Weights of a small GPT-style language model, trained from scratch on English Wikipedia.
Size: 16 layers, width 768, 12 heads of 64, MLP 3072 tanh GELU.
Architecture: learned positions, biases.
Training: a variant of Muon for these matrices, 903M tokens.
Each number is 128 + 24 x the weight over its row's rms, rounded and kept within 0 to 255. Layers, rows and columns count from 0. The size above them is the row's rms in percent of the matrix's.

# layer 5 MLP up, 3072x768, rms 0.129, rows 2452-2476, columns 704-767
size [102 102 100  96  96 102  99 101  97  96  96 101 105 101  99 100  95 101 107 107 105  99  97  99 100]
[[158  86 133 161 157  95 149 137 132  99 110 118 157 114 112 138 119 129  86 128 117 136 139  90 124  81 125 125 118 104  84 172 169 124 102 175  83 147 107 131  91 138 102 136 130 110 110  69 105 118 119 180 123 162 142 131 146 157 104 139 152 106  83 121]
 [111 122 110 116 103  89 152  99 102  83 106 123 112 127 152 111 134 118  87 145 159 131 159 169 138  97 178 115 135 161  92 155 116 129 101 151  90 152 173  88 135 132 129 100 128 134 148 123 107 116  82 112 141 143 117 137  95 140 164 127 132 135 123  95]
 [119 154 128 133 123 119 131 172 197 112 157 110 138 126 162 126 150  96 120  82 168 141 105 134 142 134 148 112 124 169 113 101 112 111 131  93  76 126 140 151 165 124 133 133 139 105 113 118 138  99 146  97  89 117 133 140 175 116 137 117 147 147 157  93]
 [161 156 130 129  96  59 134 140 136 165 125 107 139 113  74 118 113 133 154 107  75 116 142 140 125 170 128 145 138 158 133 104 155 129 130  98 156 121 156 128  96 153 132  93 131 132 105 119 119  99 163 162  99  96 125 128 133 111 141  93 101 175 159 110]
 [107 146 139 117 111 142 112 144 103 143 157 118 114  95 152  83 156 134 190 137 125 123 157 159 153 129 145 108 152 126 129 125  91 106 110 167 123 127 157 132 158 151 135 108  91 105 105 131 107  87 157 128 139 128 112 158  91 109 131 116 127 123 112  87]
 [147 152 134 174 128  99 125  85 175  76 132 125  74 118 140 127 161 104 111 138 121 135 113 155 110  91 179 120 136 123 112 120 117 110 138 105 135 121  77 123 145 166 134 150 134  99 112  95 130 150 135 105 118 113 125 130 123 133 147 140  90 128 108 195]
 [131 126 103 133 141 133 155  88 180 133 143 115 130 125 110 132  97 108 133 123 182 105 121 111 134 116 157 143 149 150 144 146 114 115 134 122  91 148 128 139 140  94 107  83 162 129 134 115 128 121 119 157 193 135 118 140 115 147 136 129 116 113 176 136]
 [149 147 125 167 121 177 106 149  86 116 142  99 147 117 142 121 162 114 108 116 109 103 116 148 146 103 134 131  89 142 134 102 123 107  95 142 138 144 126 123 178 111 126  95 105 126 124 168 143 119 127 128 132 143 157  97 144 129 113 127 136 135 111 131]
 [134 138 136 128 143 129 115 119 125 131 130 150  67 123 151 130 136 129 143  82  61 145 162 133 147 131 109 154 121 106 137 125 102 179 104 115 126 100 121 118 149 151 128 170  93 121 112  58 130 148 156 148 109 122 152 168 157 132 186 165 106 157 144 117]
 [183 107 168 109 139 109 117 136 126 108  99 146 143 137 148 147 166 114 114 158 109 139 126 128 139 130 137 154 114 104 140  76  79  95 138 129 157 133 143 105  88 152 118 149 155  44 126 191 171 159 147 107  84 100  92 124 129 102 117 126 169  99 149 141]
 [131 172 131 123 154 112 117 112 139 167 146 100 147 140 118  93 121 143  80 111  95 113 136 114  98 108 141 143 132 137 100 114 157 128 128 122 133 161 139 128 153 115 139 132 115 133 157 130 161  97 119  80 107 128  99 145 135 152 181 156 116 164  99 135]
 [133 105 157 165 113 169 106  67 147 151 156 135 148 150 135 168 106  96  94 126 103 107 105 123 144 123 105 135 137 127 142 127 156  92 135 161 112 117 125 157 121 147  86 159 178 159 125 127 124 101 157 137  91 151 166 112 161 151  93 160 108 128 130 134]
 [ 95 102 142 160 110 121 103 134 124 129 131 164 181 125  85 113 131 133 105 126 127 111 202 116  95 131 123 143 131 122 149 135  91 153 130 126 145 156 132 120 155 131 129 169 173 148 146 133 212 107 147 109 133 203 189 117 121 136 125 116 162 148 109 119]
 [125 141 123 116 128 130 137 146 132 132 149 170 114 148 125 136 126 142 145 140 112 126 117 111 196 163  85  89 196 105 135 137 162 158 131 126 119 115 136 102 126 131 139 134 128 107 142 149 100 158 105 109 145 159 115  77 123 113 136 129 141 172 158 143]
 [114 110 107 122 173 119 163 107 120 119 141 135 124 128 146 139 133 111 155  96 125  95 115 169 116  93 124 126  99 139 120 129 112 131 135  48 109 209 140 147 137 128 100 146 141 128  94 134 117  80 132  94  97 148 177  81 100 114  98 101 130 128 125 128]
 [128 112  74 138 120 151 155 143 158 132 112 161 148 166 120 129 141 144 131 142 131 115 130 103 106 139  91 104 138 147 124 144 178 106 121 115  86 106 105 129 115 195 130 123 156 179 144 106 136 136 138 150 121 114 130 113 129 122  95 198 122  99  96 139]
 [151 157 129 160 145 129 124 116 110 105 127  93 149 197 114 100 111 147 116 133  90 138 121 126 144 170 115 127 131 125  95 155 170 110 126 158 166 112 134 143 110 117 129  85 141 155 131 123  96 110 131  92 154 145  93 142 111  84 119 156 107 128 123 140]
 [129 133 104  92  97 128  91 179  85  86 127  95 168 134 160 101 105 119 109 114  97 167 122 100 111 130 118 123 126  95 128 124 133 109  94 150 150 109 114 139 124 156  91 107 139 108  51 160 137 121 118 130 106 171 124 100 144 123 112 146 150 102 138 123]
 [111 139  85  85 149 146  98  73 125 127 112 146 105 115 155 103 184  77 183 108 117 105 122 164 123 162 132 119 141 131 162 141 142 130 130 152 114  95 127 119 127 111 143 149 145  78 126 116 130 112  84  93 121  81 165 141 157  86 131  96  83 104 144  92]
 [102 137  98 123 116 139  91 150 152 132 149 123 108 132 113 117 166 152 101 144  88 164 163 183 128 119 104 123 135 158  99 103 140 125 158 122 141 115 127 163 145  85 135 129  90 130 125 119 145 124 175 132 129 146 113 110 143 104 122 129 107 144 160 105]
 [134 146 143 162 158 120 146 113 142 134 123 164 139 161 103 111 115  94 148 163 113 146  93 138 120 109 146 129 110 106  67  99 139 130 136 163 109 141 131 104 142 145 143 129 113 143 147 147 137 141 122 151 115 146 164 126 146 171 162 109  90 125 110 155]
 [128 104 144 124 185  81 170  97 127 133  90 158 132 124 137 124 118 104 127 102 203 106 119 145 135 122 120 166  79 131  93 152 135 100 143 103 127  92 148 126 125 130 137 134 102 154 123 119 167 136 143 133 112 160  88 168  79 134 147 105 142 123 112 129]
 [125 150 138 163 119 194 106 126 117 143 136 109 131 121 124 122 118  92  94  93 109 122  91 141 105 134 119 120 174 139 143 123 154  99 128 131  80 103 125 101 127 100 105 171 113 135 149  98 133 121 127 136  97  92 120 148 101 161 134  93 132 133 124 161]
 [140 154 116  72 141  99  83 128 116 133 105 116 130 101 103 138 138 163  97 138 155 145 103 120 132 101 159 152 122 120 138  91 110 119 134 104 131  86 129 121 160  88  90 125 131 113 154 103  96 158 130 149 130 135 117 138 105 155 141 129 160  96 133  78]
 [ 91 143 117  92 102 117 116 132 131  96  97 119 134 142 121 157 149 150 141 119 109 139  91 155 110 152 131 122  83 106 107 110  91 123 137 134 107 161 138 100 138 172 124 125 139 130 131 138 127 143 118 120 108 152 150 105 144 141 158 150 123 124  93 124]]
# layer 5 MLP down (transposed), 3072x768, rms 0.0439, rows 2452-2475, columns 704-767
size [ 97  98  98  96 104 103 100 102  99  91  97  96 100 100 102 103  95  95 109 106 105  98  93 101]
[[121 135 113  97 124 109 135 150 129 125 132 172 127 144 101 154 135  97 155 121  63 103 134 106  95 185 105 184 139 111  76 157 137 131  99 167 152 123 130 131  99 125  53 206 135 129 110 123 112 126 153 150 154 151 136 117 149 150 137 119 124  98 122 128]
 [131 141 150 170 116 119  96 128 119 119 114 140 120  79 118 100 117 106 136 153 146 109 144 150 105  97 182 144 109 173 123 125 134 141 109 145  92 146 155 119 131 102 146 114 144 119 133 123 152 159 132 163 133 122 153 120 126 155 144  92 166 152 179  89]
 [133 149 134 153 144 126 123 163 147 137 114 130 139 126 105 163 118 115 150  92 123 135 121 122 121 126 107 133 120 151 119 125 175 144 135 160 102 104 112 153 144 139 140 121 166 117 124 136 119 120 130 115 128 160 157 120 144 123 120 158 133 132 129 137]
 [110 147 151 142 124 126 136  88 128  89 121 146 216 161 140 143 119  70 114 130 138 166 124  81  90 127 118 134 137 176 137  69 129  93 129 113  84 165 116 122 138 147 125  98 137 103 100  81 106 179 161 116 126 129  89 135 104 126 125 155 124 165 132 107]
 [110 113 121 118 121 107 192 139 148 150 124 107 142 122 126 115 103 114 140 161 155 119  95 107 163 144 125 133 147 137 105 153 112 116 101 118 125 152 111 124 135  96 118 145 106 135 111 135 120 113 114 103 139  89 103 123 134 108  81 120 163 109 110 124]
 [120 143 109 145 151  82 112 123 107 130 148 111  78 110  87 107 153 146 122 131  92  92 126 113 141 130 134 136 112 128 104 125 133 118 126 132 130 135 133  77 180 117 113 143 103 163 130  90 137 179 139 107 128 147 132 132 153 159  99 137 139 123 124 154]
 [108 161 132 117 115 110 110 130 125 160 105 122 137  80 107  93 102 146 146 133 139 150  99 136 121 150 127 110 112 140 140 124 146 174 139 180 132 123 131 115 144 115 119 116 116 142 154 148  72 125 123 147 133 139 130 107  83 114 107 150 111 102 123 181]
 [147 144 122 117 132 173 170 133 115 142  91  95 126 134 175 156 100 127 147 101  97 112 175 142  93 142 120 164  89 159 130 127 112 131  53 120 136  96 119 117 140 132 115 151 122 150 117 150 153 178 149 159 131 102 141 129  94 142  93 137 115 173 122 131]
 [122 144 151 117 121 140 158 118 144 136 138 136  99 139 124 122 176 150  84  98 101 126 177  85 117 135 114 154 111 159 142 115 115  85 146 103 121 125 139 155 125 134 142 104  88 118 107 111  98 145 198 144 110 105 127 148 154 153  87 113  78  99 152  97]
 [173 123 110 119 113 104 111  98 127 156 150 168 134 137 117 107 141 108 150 107  75 132 167 143 122 126  90 168  98 135 141 123 144 145  96 111 162 106 132 160 163 121 104 125 158 114 119  83 129 145 123 112 159 104 171  88 113 101 132 138 140 165 142 153]
 [156 157 154 125  54 109 152 154 120 137  78 170 162 121 110 149 108 100 135 147 155 144 128 160 101 124 146 142 165 111 110 130 107 134 177  71 108  92 131 117 139 130 102 126 157  95 106 105 113 142 147 116 146 150 134 113 133 126 115 144 142 116 126  81]
 [105  87 105 138 139 115 151 110 151 133 144 137 129 111 127 143  84 113 156 134 112 197 124  87 144 130 158 141 114  81 197 120 161  91 137 163 117 106 135 151 154 135 155 130 102  95 144  96 158 121 135 108 120 149 145 120 134 121  78 162 127 161 118  84]
 [143 121 142 121 176  83 125 133 136 161 177 137 134  91 164 111 116 145 135  90 119 118 153 124 104 119 119 126 148 139  86 119 101 110 185 128 151 147 106 122 119 166 137 100 123 127 144 130 158 142 135 168 137 144  95 107 144 179  94 100 160  72 122 158]
 [154 127 154 151 139 148 101 129 128 115 115  96 126 135 138 125  79 140 181 160 104 158 164 159 133 130 122 147 113  89 132 131 129 140 128 150 127 137 164 125 101 151 119 118 186 110 144  97 152 111 151  95 132 132  89 168 105 133 140 152 157 151 145 152]
 [154 161 136  79 119 138 111  89  71 174 110 112 146 124 114 127 113 132 108 130 130 123 117 114 140 112  90 138 135 145  92 102 122 173 112 135 149 115 111 104 118 123 102 143 133 102 124 165 121 117 128 148 176 105 116 176 129  74  75 131 164  90 138 154]
 [139 137 123  83 166 117 123 114  76 116 128 132 109 126 145 133 183 146 157 117  96 140 107 145 115 166 178 130 144 146 125 133 134  84 127 154 137  99 103 146  88 118 178 124 107 133 100 120 135  92 156 134 143 121 147 149 102 131  97 165 114 126 130 108]
 [123 116 170 130 102 133 172 112 112 151  86 151 131 111 114 136 112 117 114 144 136 143  88 192 155 115 126 135 146 127 128 171 127 127 130 127 146 172 135 149 169 136 103 130 120 161 123 120 119 124 123 125 137 140 150 129  84 101 151 132 106 103 114 109]
 [ 71 101 130 151 110 200 172  90 154 127 159 193 113 117 143 165 144 126 137 128  87 187 138 163 133  72 135 143 129 142 111 108  97 115 154 123 118 149 117  71 134 137 128 131 135 145 117 123 118  82 136 124 152 100 150 127 104 105 127 127  74 106 130 119]
 [ 83 115 115 153 115 116 153 111 143 151 108  90  75 140 138 173 130 137 125 146 155 152  92 133 134 112 103 130 133 105 166 160 123 122 138 128 108 117 124 114 125 152 122 103 156 145 116 146 112 143 134 153 108 134 149 145 146 140 157 120 144 106 141 134]
 [118 101  97 128 130 123 122 161 145 119 126 142 145 133  99 122 132  88  93  89  92 173 136 121  66 120 109 137  82 145 124 115 116 128 154  98 138  87 129 161 151 119 132 117 108 151  90 125  91  93 146 141 141 171 108 105 155 125 131 125  85 128 156 122]
 [120 134 150  83 145 139 119  96  95 105 144 115 131 178 144 148  63 100 113 116 110 125  99 136 101 137 149 131 106 105 143 120 130 198 110 128  62 170 131 145  91 190 128 168 134 107 132 118 188  90 161 131 141 123 154 128 117 137 120 108 152 160 134 145]
 [ 96 136 115 138 162 165 110 144 143  97 142 145 125 158 117 153 130  76 168 118 146 156 139  85 136 139 140 154 106 118 121 107 110  80  81 106 150 141 130 123 147 105 155 188 110 136 120 143 132 134 109 150 164 147 117 140 164 148 178 103 153 135 108 135]
 [110 143 128 122 101 135 101 149 121 108 158 155 124 140 125 125 166 111  99 145 170 141 119 125 148 133 124 150 128 157 120 105  54 121 158 146 164 143 127 133 130 115 143  80 119 132 139 167 141 148 140  92 133  88 158 149  96 132 112 127 105 144 153 132]
 [116 108 132 108  98 109 130  96 155 126 123 140  91 155 142 164 133 147  92 128 162 163 134 121 125  99 172 137 122 162 113 124 117 163 137 146 115 169 129 127 107  93 121 132 114  99 124  89 125 159 112 105 135 115 120 156 115 131 127 154 141  80 113 121]]